Part of a small language model's weights.
Architecture: rotary positions, untied embeddings, local attention windows.
Each number is 200 + 20 x the weight over its row's rms, rounded and kept within 0 to 999. Layers, rows and columns count from 0. The size before them is the row's rms in percent of the matrix's.

# layer 4 MLP down (transposed), 384x96, rms 0.144, rows 326-362, columns 0-95
092,188,180,214,255,232,248,196,199,227,207,244,224,227,199,192,204,190,215,189,178,206,215,178,212,237,188,215,181,168,209,192,179,187,197,221,197,191,206,203,219,183,200,180,203,184,177,232,193,232,183,216,209,168,202,222,189,178,209,178,180,195,150,195,151,168,226,196,186,200,194,209,232,178,213,182,218,204,190,200,197,204,232,204,218,211,210,187,216,202,198,211,203,179,204,182,172
101,213,215,195,209,224,215,216,183,201,186,179,204,214,164,204,188,195,206,222,202,205,221,193,220,195,173,213,174,198,174,212,220,206,190,180,205,216,224,210,207,223,157,180,197,181,178,212,208,208,205,188,196,219,171,175,236,167,209,209,192,190,221,193,209,217,200,227,251,167,225,181,208,220,202,210,209,216,166,206,198,182,146,154,230,175,184,240,197,195,206,234,206,196,173,217,184
093,185,194,196,186,205,215,190,186,190,212,183,212,203,213,171,210,169,207,231,228,216,204,192,206,233,186,210,201,187,198,173,212,188,170,191,209,190,199,203,180,162,226,210,184,174,223,220,209,222,158,174,206,185,218,179,189,202,211,207,184,176,209,190,224,164,172,216,164,222,185,226,233,179,225,183,208,216,184,230,207,180,203,208,180,176,199,191,173,216,216,242,198,233,236,181,245
093,207,232,165,198,187,181,198,199,197,198,191,215,200,212,197,206,205,200,176,209,186,214,185,190,231,185,157,212,159,190,188,223,228,235,203,213,239,192,227,212,184,202,199,217,231,192,198,156,197,220,222,199,228,215,234,216,172,165,207,214,194,171,171,214,215,194,186,190,220,202,208,237,162,178,216,229,211,211,243,190,176,175,176,215,178,194,208,173,183,184,203,204,215,177,199,192
104,235,186,204,193,179,184,194,228,226,153,218,198,202,188,224,156,204,221,229,208,182,210,190,190,189,199,205,240,177,168,193,228,227,220,180,222,211,190,204,192,215,183,163,206,202,205,212,190,191,199,224,191,179,154,165,213,207,195,209,168,233,215,190,196,226,185,194,203,222,218,192,211,200,228,213,190,216,197,171,212,185,200,189,209,195,241,163,185,216,177,193,206,176,206,182,241
091,148,200,207,200,162,225,177,207,225,166,216,215,195,222,156,175,193,222,214,192,204,181,179,211,177,193,250,229,188,195,213,190,221,189,213,202,198,172,165,232,232,222,198,235,222,203,220,208,204,170,222,224,189,183,160,189,207,210,198,173,203,186,177,174,202,188,200,197,170,209,193,211,183,188,190,188,192,179,219,219,217,221,223,203,211,207,198,215,180,231,183,180,205,219,202,221
095,209,180,217,210,195,196,227,219,194,183,206,173,170,212,202,224,200,195,208,196,183,244,248,211,215,191,206,174,175,155,227,187,211,183,209,199,198,217,187,183,175,249,196,218,207,206,211,216,207,185,195,241,174,183,220,186,177,201,190,219,195,211,184,209,193,189,179,199,189,173,206,192,183,202,206,216,195,167,156,176,225,234,198,200,226,200,179,196,238,158,177,187,205,195,220,238
106,202,203,201,187,169,169,165,242,149,230,229,185,192,216,172,170,206,224,234,210,221,200,185,217,176,209,209,189,240,188,189,225,196,178,168,205,178,177,191,208,186,194,179,197,201,165,199,198,208,209,205,213,200,185,216,211,198,193,191,198,212,175,215,209,192,227,183,210,216,239,197,246,186,203,225,188,211,217,195,208,207,208,182,205,160,182,231,222,185,214,168,216,240,201,195,204
105,188,167,201,223,223,202,164,198,194,226,235,196,219,186,218,226,199,209,197,172,232,176,187,215,205,226,198,200,183,183,218,226,193,213,162,203,180,196,216,208,228,212,171,173,184,224,226,198,200,208,181,213,188,165,208,208,190,208,196,205,192,197,167,182,250,188,203,204,212,194,210,196,212,233,188,192,193,191,219,164,193,234,187,181,221,191,210,224,203,190,227,155,186,222,148,177
097,203,225,231,187,198,189,186,207,196,211,189,191,196,203,186,210,210,184,206,183,217,221,183,173,227,168,208,136,202,172,178,224,182,224,210,211,220,190,229,172,248,196,184,175,166,222,198,234,205,225,204,175,201,203,195,204,193,186,207,202,173,190,202,233,191,210,206,210,199,192,182,229,182,221,219,193,200,164,181,224,182,155,188,227,179,224,188,206,232,211,176,221,208,230,205,216
099,202,212,203,228,193,198,209,189,192,208,198,198,146,228,222,218,225,198,223,175,195,183,209,205,192,249,202,200,179,175,193,176,207,204,236,227,206,224,214,203,189,174,208,189,204,205,211,196,190,191,197,206,165,155,196,235,200,220,189,190,200,221,234,177,157,200,197,192,233,211,150,213,181,213,206,181,198,196,227,173,177,200,212,190,189,225,237,167,190,189,209,199,227,192,221,172
095,170,202,182,225,270,197,221,215,176,224,249,198,222,213,200,190,188,189,198,178,177,207,167,212,188,223,189,190,167,210,192,197,205,188,197,204,191,195,209,174,222,216,215,202,190,186,214,199,200,190,184,240,203,211,209,197,221,181,198,225,193,212,186,208,182,238,170,182,180,203,169,235,173,194,206,192,185,171,212,186,194,199,190,204,162,187,194,190,188,190,256,225,194,237,213,205
108,206,262,199,210,190,230,227,191,180,224,219,163,175,209,203,173,224,193,203,233,181,197,210,167,190,189,228,210,191,218,212,200,199,216,200,201,211,193,225,196,230,186,203,198,193,197,198,192,165,192,200,206,199,211,188,183,249,164,206,223,160,208,176,193,180,177,208,218,209,160,209,193,217,198,188,166,209,221,190,216,187,185,204,189,174,201,188,186,194,227,161,183,210,234,243,198
104,175,205,190,195,209,215,206,201,222,215,218,181,194,205,172,241,218,172,212,185,206,184,189,173,208,203,220,230,190,231,214,224,197,202,193,179,205,230,205,209,195,193,186,234,226,171,185,190,181,269,169,169,183,178,173,205,190,176,207,204,207,204,198,230,205,200,189,215,186,204,195,188,197,214,220,250,212,198,213,176,167,215,168,195,196,239,179,195,202,172,207,216,196,182,204,156
104,199,207,183,210,210,164,206,234,223,187,194,213,228,192,178,197,186,183,191,223,193,205,175,178,175,182,194,211,158,215,183,177,204,187,197,205,189,224,212,240,185,192,174,188,222,231,205,199,213,173,214,187,152,208,224,198,232,180,166,220,200,199,200,182,199,231,159,196,215,209,170,202,191,195,243,220,171,215,170,214,229,229,210,182,192,217,179,221,205,236,186,191,209,216,187,218
104,199,192,211,217,211,177,196,175,204,192,189,186,217,185,228,184,201,177,186,171,188,192,190,203,190,191,174,219,187,196,184,190,193,221,223,212,196,177,217,184,200,170,159,197,200,203,222,228,218,159,197,186,208,179,207,178,153,225,213,227,191,216,222,197,205,214,252,228,195,200,209,208,179,193,185,224,194,223,221,219,198,169,203,194,208,167,228,242,248,179,176,187,187,232,215,232
094,193,185,204,240,232,211,191,221,216,211,209,236,202,181,205,224,192,197,208,154,223,222,201,196,174,195,167,184,177,185,221,205,210,196,189,159,211,209,222,203,207,205,200,197,224,209,194,179,223,186,219,202,251,204,161,210,183,208,200,180,166,185,208,188,213,215,198,202,165,247,203,180,164,197,184,189,213,220,169,199,222,192,193,191,203,200,223,189,168,178,185,256,196,203,202,180
105,185,230,214,194,185,180,207,177,199,189,234,232,155,192,193,216,251,211,193,206,192,173,212,187,232,191,172,158,202,216,223,192,184,196,220,182,215,190,184,203,191,207,205,237,200,163,255,187,195,190,189,196,209,199,200,183,166,223,189,215,175,201,214,203,194,207,222,206,224,150,208,213,199,213,212,186,199,210,196,191,215,173,200,207,172,245,197,157,204,187,204,210,229,207,204,214
090,157,188,199,178,221,210,205,212,199,210,201,194,190,175,204,155,196,183,180,213,216,203,210,217,164,216,192,171,231,201,163,224,204,225,205,224,219,186,186,218,208,220,236,223,208,183,232,170,206,173,202,227,185,241,202,202,188,199,201,166,185,178,203,206,206,221,199,224,200,241,219,215,204,180,170,208,218,179,210,188,193,209,193,177,193,175,196,169,216,179,225,225,202,207,223,151
106,181,178,219,170,181,246,183,171,188,169,229,225,216,215,187,197,232,196,168,227,206,226,159,202,181,212,185,153,175,193,212,211,192,222,162,215,205,222,188,209,198,215,208,210,171,201,212,202,195,206,211,260,226,201,223,203,208,225,230,212,160,210,212,177,227,190,192,179,166,174,191,186,181,195,206,210,202,210,193,202,200,191,222,209,192,221,198,195,201,179,199,210,220,184,181,200
103,213,182,244,211,194,183,174,223,163,161,212,173,180,186,170,210,207,207,187,230,206,201,206,216,181,228,197,230,215,208,203,176,232,201,188,207,225,226,196,223,186,225,169,182,237,191,219,186,199,199,169,193,160,222,188,213,187,175,250,208,193,181,182,170,189,196,178,197,206,216,208,199,162,180,188,181,201,213,205,218,193,206,205,205,205,225,197,212,239,182,172,202,216,206,188,232
097,191,228,180,216,220,200,200,212,175,215,228,185,194,195,211,137,158,234,236,208,225,165,180,222,199,161,226,192,198,192,184,220,220,184,187,208,221,168,201,217,206,203,199,175,204,216,193,202,226,197,203,218,208,204,179,255,217,186,215,193,193,217,168,200,233,208,170,175,184,215,210,204,210,206,198,174,197,207,210,186,215,193,205,161,201,190,183,221,168,196,221,201,200,230,174,196
112,218,225,214,178,181,191,216,193,181,211,246,230,185,191,204,184,210,178,208,193,201,182,186,204,187,208,189,207,211,196,213,152,228,202,226,212,199,227,222,187,223,209,207,206,192,182,194,220,256,214,197,197,177,200,199,197,208,186,207,144,210,196,182,207,212,148,200,208,184,188,192,221,180,181,191,185,149,209,216,206,204,175,195,210,203,201,186,189,185,228,240,237,240,171,198,192
098,204,188,200,237,189,188,217,216,218,162,186,184,190,236,192,205,230,215,181,190,205,210,185,173,228,167,235,217,186,151,221,226,185,239,206,204,198,217,207,180,201,186,188,168,210,185,206,235,240,166,198,207,218,226,207,206,190,217,181,222,191,172,197,180,174,188,162,227,205,199,213,231,171,191,216,165,180,202,200,196,207,201,207,219,205,187,201,166,190,210,186,210,231,208,200,181
104,194,185,188,191,230,220,225,227,194,187,195,223,209,210,235,187,190,180,195,182,185,198,238,199,220,195,203,213,207,193,232,204,219,210,217,191,171,189,212,189,174,196,187,226,180,158,176,199,192,202,177,217,185,215,183,204,219,188,193,240,188,214,209,144,226,184,186,167,206,171,175,233,143,217,214,167,193,212,206,221,202,192,213,226,194,185,202,201,232,203,194,166,195,216,220,226
088,167,169,168,203,174,199,174,210,196,229,186,198,220,222,210,196,165,224,235,207,209,197,208,200,232,227,179,203,218,214,183,190,206,209,175,227,190,207,223,177,215,193,185,164,223,213,194,202,174,194,237,205,165,178,190,225,190,172,186,226,208,203,195,159,166,165,213,217,217,190,185,194,220,215,202,196,192,185,180,217,201,216,201,180,246,203,218,207,205,200,188,207,201,201,254,230
097,208,183,201,200,218,230,209,201,191,177,204,183,220,175,241,192,197,219,218,195,198,224,187,224,189,192,179,164,203,193,188,188,195,173,210,200,192,198,213,209,218,236,220,212,210,201,219,213,160,175,228,176,227,191,218,209,155,213,204,183,220,166,243,202,161,192,207,202,210,201,181,198,193,191,180,190,173,178,193,200,179,216,193,182,229,211,249,206,166,213,173,173,213,238,233,193
094,205,222,217,214,224,224,203,199,223,176,197,187,207,212,189,203,197,209,220,184,179,211,223,211,186,160,205,187,176,211,208,210,245,213,186,188,236,196,203,217,229,210,188,178,186,192,239,201,213,157,203,211,174,196,189,202,174,209,191,190,238,196,181,173,206,229,202,202,221,207,178,230,211,211,186,164,222,215,222,209,189,136,179,212,147,176,197,217,194,180,211,199,186,180,219,200
105,204,183,197,205,195,168,194,174,177,188,179,194,215,190,163,173,169,160,228,201,221,173,214,217,171,202,204,189,206,199,185,172,217,195,202,200,193,215,197,201,205,208,212,196,191,193,207,203,208,206,190,190,222,211,209,244,236,231,226,197,192,242,195,234,205,200,217,201,205,220,185,209,232,183,179,201,196,198,199,277,206,202,208,182,209,202,192,198,195,188,172,194,221,140,169,223
095,207,140,219,217,191,201,220,157,198,158,198,207,186,205,175,161,190,190,199,195,210,183,194,222,218,195,224,231,223,186,191,223,197,176,194,196,200,228,197,217,203,216,185,211,217,209,190,210,171,163,186,203,193,252,229,182,221,238,165,208,232,219,183,202,205,171,219,188,192,219,218,216,179,212,204,211,231,203,188,229,201,194,202,174,201,219,186,180,194,214,156,204,206,194,204,191
100,197,202,189,198,168,194,196,209,183,217,214,233,204,183,191,234,192,192,158,166,198,210,218,181,205,216,183,215,225,173,238,188,188,202,215,195,178,164,186,199,198,217,194,213,204,186,230,184,178,215,206,207,192,244,226,213,177,212,181,213,206,212,208,187,210,208,175,219,172,191,210,211,208,203,219,154,198,185,197,257,184,220,236,197,147,190,219,170,204,172,195,215,224,201,187,220
097,209,202,172,185,195,166,196,148,241,197,192,230,200,180,198,169,206,217,215,175,221,198,205,155,207,221,198,231,232,184,170,206,233,200,191,181,212,194,204,182,206,168,201,222,217,168,193,174,182,223,218,191,194,208,215,210,231,172,209,193,185,207,209,190,201,194,235,169,184,196,209,185,190,215,218,190,216,245,199,235,211,185,171,187,231,206,187,206,174,203,180,223,222,205,194,226
101,210,249,230,197,199,202,170,177,181,202,187,214,196,204,191,162,198,249,228,210,216,213,209,178,189,177,194,212,193,148,190,199,203,207,187,203,207,188,194,216,217,225,203,183,207,197,197,210,224,176,205,231,172,181,189,178,185,203,166,206,184,185,199,202,190,222,180,183,235,219,245,231,199,184,162,200,233,197,204,215,198,210,214,229,197,206,169,150,215,220,199,189,209,180,179,217
111,224,183,230,209,210,154,214,202,218,235,180,194,177,197,185,217,216,179,210,207,184,170,206,176,220,193,203,216,211,170,201,208,204,184,188,187,199,178,217,200,187,201,208,230,223,137,192,192,211,223,191,217,175,215,175,190,202,211,200,205,207,211,217,186,223,215,218,218,200,182,210,195,194,166,216,166,215,181,258,200,167,223,221,198,167,220,204,182,201,175,200,214,243,165,208,208
104,209,219,203,220,198,235,189,211,199,222,170,212,201,195,220,214,180,248,176,226,178,236,175,175,188,209,177,196,183,234,171,191,213,239,191,208,195,181,154,193,196,211,196,195,195,233,163,218,220,175,195,206,195,226,226,222,219,214,217,179,217,182,201,208,213,178,180,189,210,200,158,219,170,213,198,196,189,160,176,217,225,193,174,214,195,210,216,187,193,212,192,212,205,211,186,159
094,185,199,230,233,211,233,174,199,192,240,213,203,215,183,161,187,203,176,203,201,233,181,167,177,174,215,177,210,218,191,208,215,205,216,244,176,213,205,226,211,169,172,209,197,196,159,184,194,200,184,221,196,214,189,190,184,199,246,208,206,227,202,183,204,181,202,172,202,216,218,206,223,192,198,170,209,230,211,171,219,228,217,201,198,183,195,193,216,160,162,215,211,186,215,173,183
103,186,216,179,219,223,214,184,228,170,209,199,175,205,216,207,185,188,206,204,222,211,218,189,212,148,199,207,193,183,201,180,200,198,196,166,179,207,225,224,184,212,212,175,205,219,231,209,179,197,192,204,214,204,168,188,191,245,191,187,221,207,204,169,193,217,200,171,176,210,190,214,235,184,173,223,182,200,208,192,227,168,186,199,196,205,192,150,214,189,232,253,184,182,234,236,205
# layer 4 MLP up, 384x96, rms 0.151, rows 327-362, columns 0-95
112,152,160,200,159,172,186,199,175,213,160,179,189,166,208,208,177,215,198,229,206,201,190,199,197,219,183,199,183,191,185,194,196,218,212,185,199,217,189,206,169,195,170,186,182,207,178,209,201,216,231,192,184,221,176,197,213,227,193,219,201,179,216,197,203,196,181,231,219,171,197,198,143,248,212,185,210,205,190,192,181,207,212,169,193,231,187,210,201,197,245,192,196,202,184,161,221
083,198,229,204,194,184,204,185,221,198,219,245,150,208,182,197,208,239,207,188,188,203,173,168,206,160,214,194,191,170,187,187,178,221,166,212,205,200,192,215,196,208,202,178,226,240,144,215,193,196,193,214,204,212,203,215,222,181,206,178,211,199,196,184,175,248,177,176,188,213,228,196,194,197,219,245,170,216,186,210,208,218,219,222,219,217,186,206,204,163,201,196,182,209,197,199,196
088,215,210,203,222,176,182,229,197,207,192,228,205,213,182,190,213,230,180,248,208,202,205,193,175,169,188,198,186,196,179,188,219,201,181,234,186,186,183,220,191,212,186,228,173,227,204,196,196,165,212,176,190,192,180,184,191,232,182,183,232,198,194,177,218,207,211,166,188,190,223,206,208,219,191,220,173,195,167,203,167,218,150,198,167,200,189,218,199,203,242,209,188,224,203,164,239
094,200,201,162,199,189,181,200,223,220,210,192,218,215,204,202,181,206,189,252,194,208,188,192,195,203,245,213,190,169,224,172,203,233,182,223,164,181,174,182,197,212,203,175,201,217,184,234,168,202,211,229,224,196,212,185,198,199,175,189,179,198,215,207,187,215,182,166,247,216,193,182,173,189,192,202,205,189,217,207,215,202,247,179,213,175,230,176,155,205,172,212,207,202,181,183,214
101,229,209,185,150,231,192,203,205,175,209,199,183,210,236,206,228,186,212,196,215,239,195,163,209,198,202,238,204,206,207,201,199,198,179,235,219,174,179,214,221,196,214,237,197,242,175,191,200,204,177,226,232,193,167,217,191,233,168,193,196,242,202,214,194,213,185,182,223,214,175,212,210,203,204,198,177,211,228,188,230,197,191,224,189,219,232,221,188,213,191,182,217,181,202,218,216
094,204,232,185,197,209,174,214,184,203,187,156,224,198,208,174,182,200,199,193,252,211,207,191,169,222,162,197,183,218,186,141,200,175,175,196,220,202,167,187,213,200,207,162,179,204,196,199,177,186,174,224,170,219,207,201,219,206,203,159,224,196,210,210,220,208,208,203,180,182,194,189,212,209,187,229,208,176,210,208,191,179,220,220,184,200,187,216,189,189,215,181,149,228,211,191,172
110,219,197,204,186,188,221,229,219,166,190,190,202,172,218,176,183,202,221,203,219,212,167,215,206,181,192,197,205,207,214,208,219,208,200,238,228,196,202,228,182,171,222,200,197,214,167,191,180,222,217,217,205,215,197,224,228,219,213,195,168,206,156,223,233,212,208,189,199,217,215,180,232,214,232,206,235,198,209,191,221,233,205,243,176,184,204,169,178,199,221,165,208,243,178,195,209
105,233,172,183,168,188,202,179,190,169,185,170,231,221,216,181,218,210,202,233,203,230,180,240,228,203,232,231,190,202,190,168,179,197,189,213,194,195,204,186,178,192,190,156,183,172,213,195,197,191,201,212,192,195,190,189,192,194,196,210,226,226,204,168,179,178,185,188,177,187,220,215,182,227,179,168,176,231,181,197,217,176,197,206,189,219,202,175,188,185,204,198,218,203,174,156,161
092,203,212,207,249,221,212,187,192,207,204,180,178,219,213,216,214,233,178,218,159,200,207,181,206,204,203,183,180,200,207,184,194,228,211,172,194,220,206,210,239,235,220,192,216,184,155,205,245,196,195,222,189,174,237,186,234,205,180,173,182,186,214,185,210,182,219,188,217,154,209,191,177,176,187,211,211,197,207,170,201,202,194,220,218,176,224,212,200,160,203,167,191,212,200,204,229
097,185,179,188,222,206,166,212,222,231,206,240,216,186,211,199,179,234,203,184,210,174,182,223,199,163,187,195,194,217,214,189,212,202,247,248,208,184,188,219,208,192,222,197,191,196,223,195,186,206,208,211,220,167,224,190,215,172,201,191,206,194,205,202,202,204,238,223,198,210,212,175,173,207,225,205,225,186,198,195,252,219,184,193,181,250,232,189,210,167,182,192,217,205,202,198,237
096,181,199,197,214,166,196,199,157,226,223,204,231,200,214,184,178,180,190,215,166,167,210,201,228,215,194,192,193,203,203,175,196,213,205,184,203,208,194,210,212,206,242,221,226,223,202,162,234,223,182,171,175,195,189,213,213,173,194,163,230,191,213,193,209,182,190,193,179,187,219,177,201,172,180,196,222,182,233,172,177,204,209,175,196,199,204,205,203,229,231,226,209,251,192,234,200
112,221,162,237,204,192,190,208,205,174,181,219,211,173,183,221,220,195,216,200,252,232,208,187,207,205,178,202,166,225,188,188,176,188,194,158,210,188,194,201,179,215,211,204,237,191,189,166,199,209,188,174,189,204,213,194,199,195,191,209,197,171,212,207,197,163,206,201,216,157,206,228,160,180,225,190,199,222,210,175,234,223,206,184,198,238,243,208,192,212,232,188,185,213,218,205,193
095,228,175,175,213,202,217,202,179,218,206,200,196,189,224,204,175,196,178,202,193,193,187,161,206,208,164,232,236,234,230,192,207,208,219,195,187,182,192,215,211,210,193,190,190,211,196,201,191,235,219,206,224,173,203,234,184,205,180,202,187,200,228,210,181,165,221,245,231,222,174,207,199,156,227,179,234,202,181,215,199,189,201,184,201,193,198,208,191,214,206,139,235,220,178,212,202
097,227,231,207,153,190,174,190,194,227,204,171,215,218,171,195,222,193,207,179,173,248,206,177,212,211,201,182,232,202,210,228,214,173,198,173,175,205,234,185,207,186,193,210,173,220,211,193,194,185,208,197,238,206,187,201,189,182,222,190,201,187,245,231,201,177,187,204,196,185,189,225,214,208,150,187,219,193,185,179,205,232,197,183,180,163,194,198,192,217,197,198,179,210,165,204,231
102,209,170,178,217,215,218,211,215,193,205,172,197,177,192,192,191,199,213,219,179,206,209,179,242,190,221,251,221,203,181,209,207,233,185,208,217,230,193,201,185,238,242,190,184,192,219,203,185,220,194,232,207,215,179,187,215,219,187,230,196,191,237,208,181,218,190,226,157,193,165,198,174,201,217,184,189,174,210,207,178,168,188,178,203,200,184,219,180,230,173,216,195,180,158,218,200
099,207,232,209,219,189,194,215,168,213,195,186,188,213,209,214,190,212,218,216,221,165,193,212,214,198,214,207,239,187,224,207,214,178,217,204,208,216,170,208,213,181,228,183,231,183,178,241,194,177,186,223,180,182,201,235,210,138,170,228,173,197,179,228,209,190,188,198,196,187,178,206,205,202,187,208,218,187,206,196,209,234,178,181,205,171,165,179,190,163,186,188,171,213,203,167,224
105,198,208,214,224,220,269,188,223,213,198,232,197,205,201,201,172,183,193,224,200,202,234,163,233,185,200,218,209,216,181,199,193,204,186,195,212,189,213,169,218,203,220,179,231,158,208,156,199,220,208,200,222,207,206,199,194,196,188,183,227,167,192,173,229,211,223,219,191,182,241,214,215,204,225,176,207,185,191,207,232,181,192,220,212,186,172,185,196,245,221,216,211,197,194,198,192
096,210,180,251,172,172,227,176,174,196,229,232,201,205,229,204,179,225,181,211,203,198,200,187,193,189,161,230,171,210,190,222,181,223,205,192,194,194,216,205,205,199,217,185,246,223,203,231,176,189,229,218,196,200,180,182,167,172,223,239,231,210,219,191,211,200,190,174,174,215,199,181,202,223,217,194,211,185,218,196,231,233,192,226,206,184,206,221,164,207,219,207,222,200,202,200,216
106,198,162,198,217,192,212,176,196,186,191,177,200,205,209,155,210,200,209,182,190,200,208,162,200,191,180,213,166,191,223,221,210,210,171,215,207,206,203,162,208,202,226,153,211,174,219,199,192,201,163,186,231,185,174,202,229,184,193,188,165,202,178,208,165,190,177,212,205,181,179,184,170,183,175,169,182,230,197,179,188,173,233,191,186,172,207,167,178,183,206,171,189,193,203,224,220
106,219,209,180,230,195,195,229,195,158,167,201,210,204,220,181,185,230,197,185,210,228,204,207,175,200,197,196,250,203,226,183,209,193,185,214,187,189,208,165,190,146,203,200,214,229,180,216,145,211,175,220,216,184,188,192,223,210,164,204,190,186,180,167,195,183,202,163,175,216,201,218,192,175,200,191,188,224,206,189,197,194,223,185,213,207,220,228,182,229,171,190,214,207,174,183,193
096,249,187,201,176,184,208,207,187,183,177,213,185,195,213,193,210,221,210,203,191,180,176,216,201,175,215,209,152,213,234,203,172,171,216,192,195,211,204,206,203,170,177,169,204,193,191,147,187,191,222,220,203,240,203,176,159,187,223,237,217,197,219,196,177,190,226,192,181,195,219,182,181,206,176,193,206,177,198,180,152,206,223,210,217,234,179,207,220,191,214,191,200,192,182,230,190
117,194,208,208,176,175,207,198,170,205,161,237,222,221,160,172,178,205,190,170,183,199,194,212,203,201,184,181,193,197,185,188,160,223,214,177,241,193,218,201,174,168,217,186,198,178,200,224,199,207,209,177,230,198,211,203,193,192,174,157,169,212,198,202,216,227,199,212,198,184,188,209,183,169,206,214,173,147,202,211,221,183,173,204,161,197,219,202,200,195,242,202,185,218,181,183,204
103,184,212,208,184,190,170,201,210,221,204,196,155,203,200,172,190,214,192,149,201,218,209,210,199,217,194,234,205,165,158,210,229,196,235,202,203,184,207,182,184,232,159,203,183,162,193,172,200,213,163,203,214,205,208,183,190,189,219,162,235,217,165,216,180,193,207,171,214,204,183,198,182,216,217,177,214,206,206,187,213,181,200,188,199,227,185,204,196,190,220,190,225,254,195,194,220
107,197,171,153,176,198,157,204,200,203,162,199,214,199,187,189,193,241,187,165,226,189,193,206,205,202,193,200,167,196,193,196,205,170,201,229,214,177,215,207,178,158,201,200,194,202,188,168,194,210,198,195,259,225,213,210,216,185,199,172,238,197,218,193,169,192,183,218,226,178,182,220,213,168,182,233,192,189,204,183,176,194,223,174,193,226,221,198,181,230,192,197,192,205,198,204,227
090,195,218,185,205,177,219,227,204,233,204,182,195,179,217,197,198,159,210,179,171,234,180,205,171,227,196,220,192,224,183,223,211,216,168,214,224,203,211,185,187,175,203,217,223,234,216,208,201,205,227,209,217,162,170,166,211,174,216,227,201,220,195,186,212,169,230,194,187,223,208,184,233,221,170,186,189,181,205,173,220,191,220,208,181,175,223,204,194,239,231,203,219,189,178,218,209
102,241,194,173,220,202,218,154,201,211,201,184,158,181,242,201,220,157,239,211,207,258,163,221,197,203,168,153,197,223,214,227,180,198,160,185,203,205,192,219,197,204,193,206,213,193,186,195,221,189,165,204,191,242,222,195,200,189,197,210,194,190,187,218,232,210,195,209,203,180,183,198,194,189,194,226,183,174,203,189,199,181,200,213,218,207,209,226,204,189,210,184,199,204,186,189,211
092,182,171,241,182,198,207,199,176,192,206,200,179,199,205,194,217,165,185,178,181,175,178,199,185,226,195,176,221,215,221,184,189,203,228,170,192,220,240,190,163,173,209,202,191,200,162,196,227,200,234,191,174,201,242,220,222,192,183,190,169,207,256,203,214,181,190,168,200,179,209,205,231,187,198,185,220,190,206,179,186,180,177,206,169,194,205,179,191,175,202,203,177,225,188,212,223
099,191,215,220,218,174,169,173,173,199,213,218,187,174,190,178,205,233,209,219,209,211,198,207,225,213,219,217,162,192,204,216,204,215,198,203,214,212,190,188,205,180,188,183,196,210,223,235,161,221,200,197,214,201,228,197,167,218,175,149,197,218,155,211,192,215,219,213,191,211,197,140,229,189,208,181,182,180,223,197,210,189,213,201,148,213,174,196,196,196,202,172,187,228,197,175,206
092,196,210,195,240,189,198,180,210,237,189,205,234,157,210,196,183,209,179,208,193,192,205,190,193,174,175,166,212,199,192,222,185,176,188,158,178,210,167,222,195,206,201,221,203,234,198,208,207,220,173,220,224,227,191,217,213,207,216,215,222,204,235,169,197,182,225,216,198,161,184,226,169,206,165,163,213,203,199,179,220,186,193,239,208,207,228,209,205,167,210,188,216,181,221,215,204
106,248,212,239,195,205,216,211,234,213,239,201,232,227,174,174,217,217,240,194,174,201,213,170,225,222,220,252,222,201,215,222,192,222,209,235,206,194,176,199,233,185,204,183,203,179,218,200,225,183,210,202,215,205,215,210,185,156,199,192,211,198,204,202,220,191,218,180,201,192,224,202,195,227,188,193,195,231,189,194,226,186,202,212,195,204,196,208,169,203,152,199,191,232,184,212,194
089,181,196,213,190,218,203,170,227,217,171,208,198,167,189,225,218,199,211,214,238,194,200,226,180,192,196,214,210,203,228,173,229,199,226,165,193,195,228,174,212,238,206,181,218,210,208,222,203,181,216,218,227,231,212,210,170,219,242,219,213,217,200,232,222,200,196,202,222,187,206,202,181,231,229,203,159,167,183,204,229,205,187,227,206,209,215,213,248,205,203,196,195,204,217,231,190
100,174,173,207,168,192,163,205,234,175,185,181,201,210,197,196,169,227,189,218,215,228,176,185,168,191,175,203,215,197,177,201,201,189,156,198,206,199,224,203,200,210,207,220,200,178,215,206,219,201,174,244,215,166,200,212,181,185,212,151,180,207,208,197,212,189,203,220,213,198,176,207,213,184,196,169,231,206,230,185,204,192,194,225,231,208,168,173,174,236,199,213,233,211,194,201,239
106,185,225,222,172,235,204,200,198,195,198,199,173,255,210,198,225,212,189,178,208,189,185,166,168,207,194,211,176,205,221,218,208,235,196,194,210,199,205,142,205,209,186,192,178,172,155,194,192,183,176,173,210,205,231,218,187,185,244,195,217,227,187,201,196,182,191,226,184,178,247,186,204,218,186,209,191,229,202,201,200,192,199,193,211,194,197,231,196,195,207,206,193,163,161,202,175
101,172,224,231,218,224,182,184,192,174,216,188,223,204,218,190,206,229,228,211,194,202,176,222,162,177,200,222,203,201,228,169,183,226,204,223,228,182,194,205,204,177,187,194,216,182,226,196,209,165,250,213,196,195,236,222,176,187,206,217,228,188,222,231,193,188,201,196,202,186,210,182,218,177,218,212,220,186,234,229,190,234,218,169,211,192,218,199,190,186,181,165,218,185,212,169,191
101,204,183,189,207,172,200,191,170,209,240,177,222,187,205,157,217,198,211,227,195,184,205,217,171,173,210,181,184,239,198,210,202,212,203,202,206,234,207,175,195,191,205,178,190,183,162,195,193,202,188,181,199,226,177,190,187,198,184,222,176,207,184,190,207,258,211,178,211,201,222,198,223,193,189,187,225,173,232,199,193,191,191,235,169,202,225,200,197,142,194,213,219,199,174,194,245
101,261,201,186,208,187,213,222,184,210,227,199,214,192,194,210,241,209,209,219,210,194,242,202,182,203,209,175,166,192,170,165,191,188,201,200,178,214,215,197,181,177,253,184,246,171,206,175,214,175,181,232,193,208,202,185,202,177,175,197,188,195,237,203,184,172,198,199,175,183,195,224,190,172,200,212,190,188,229,213,190,203,222,171,179,223,222,186,198,203,236,188,197,201,200,181,199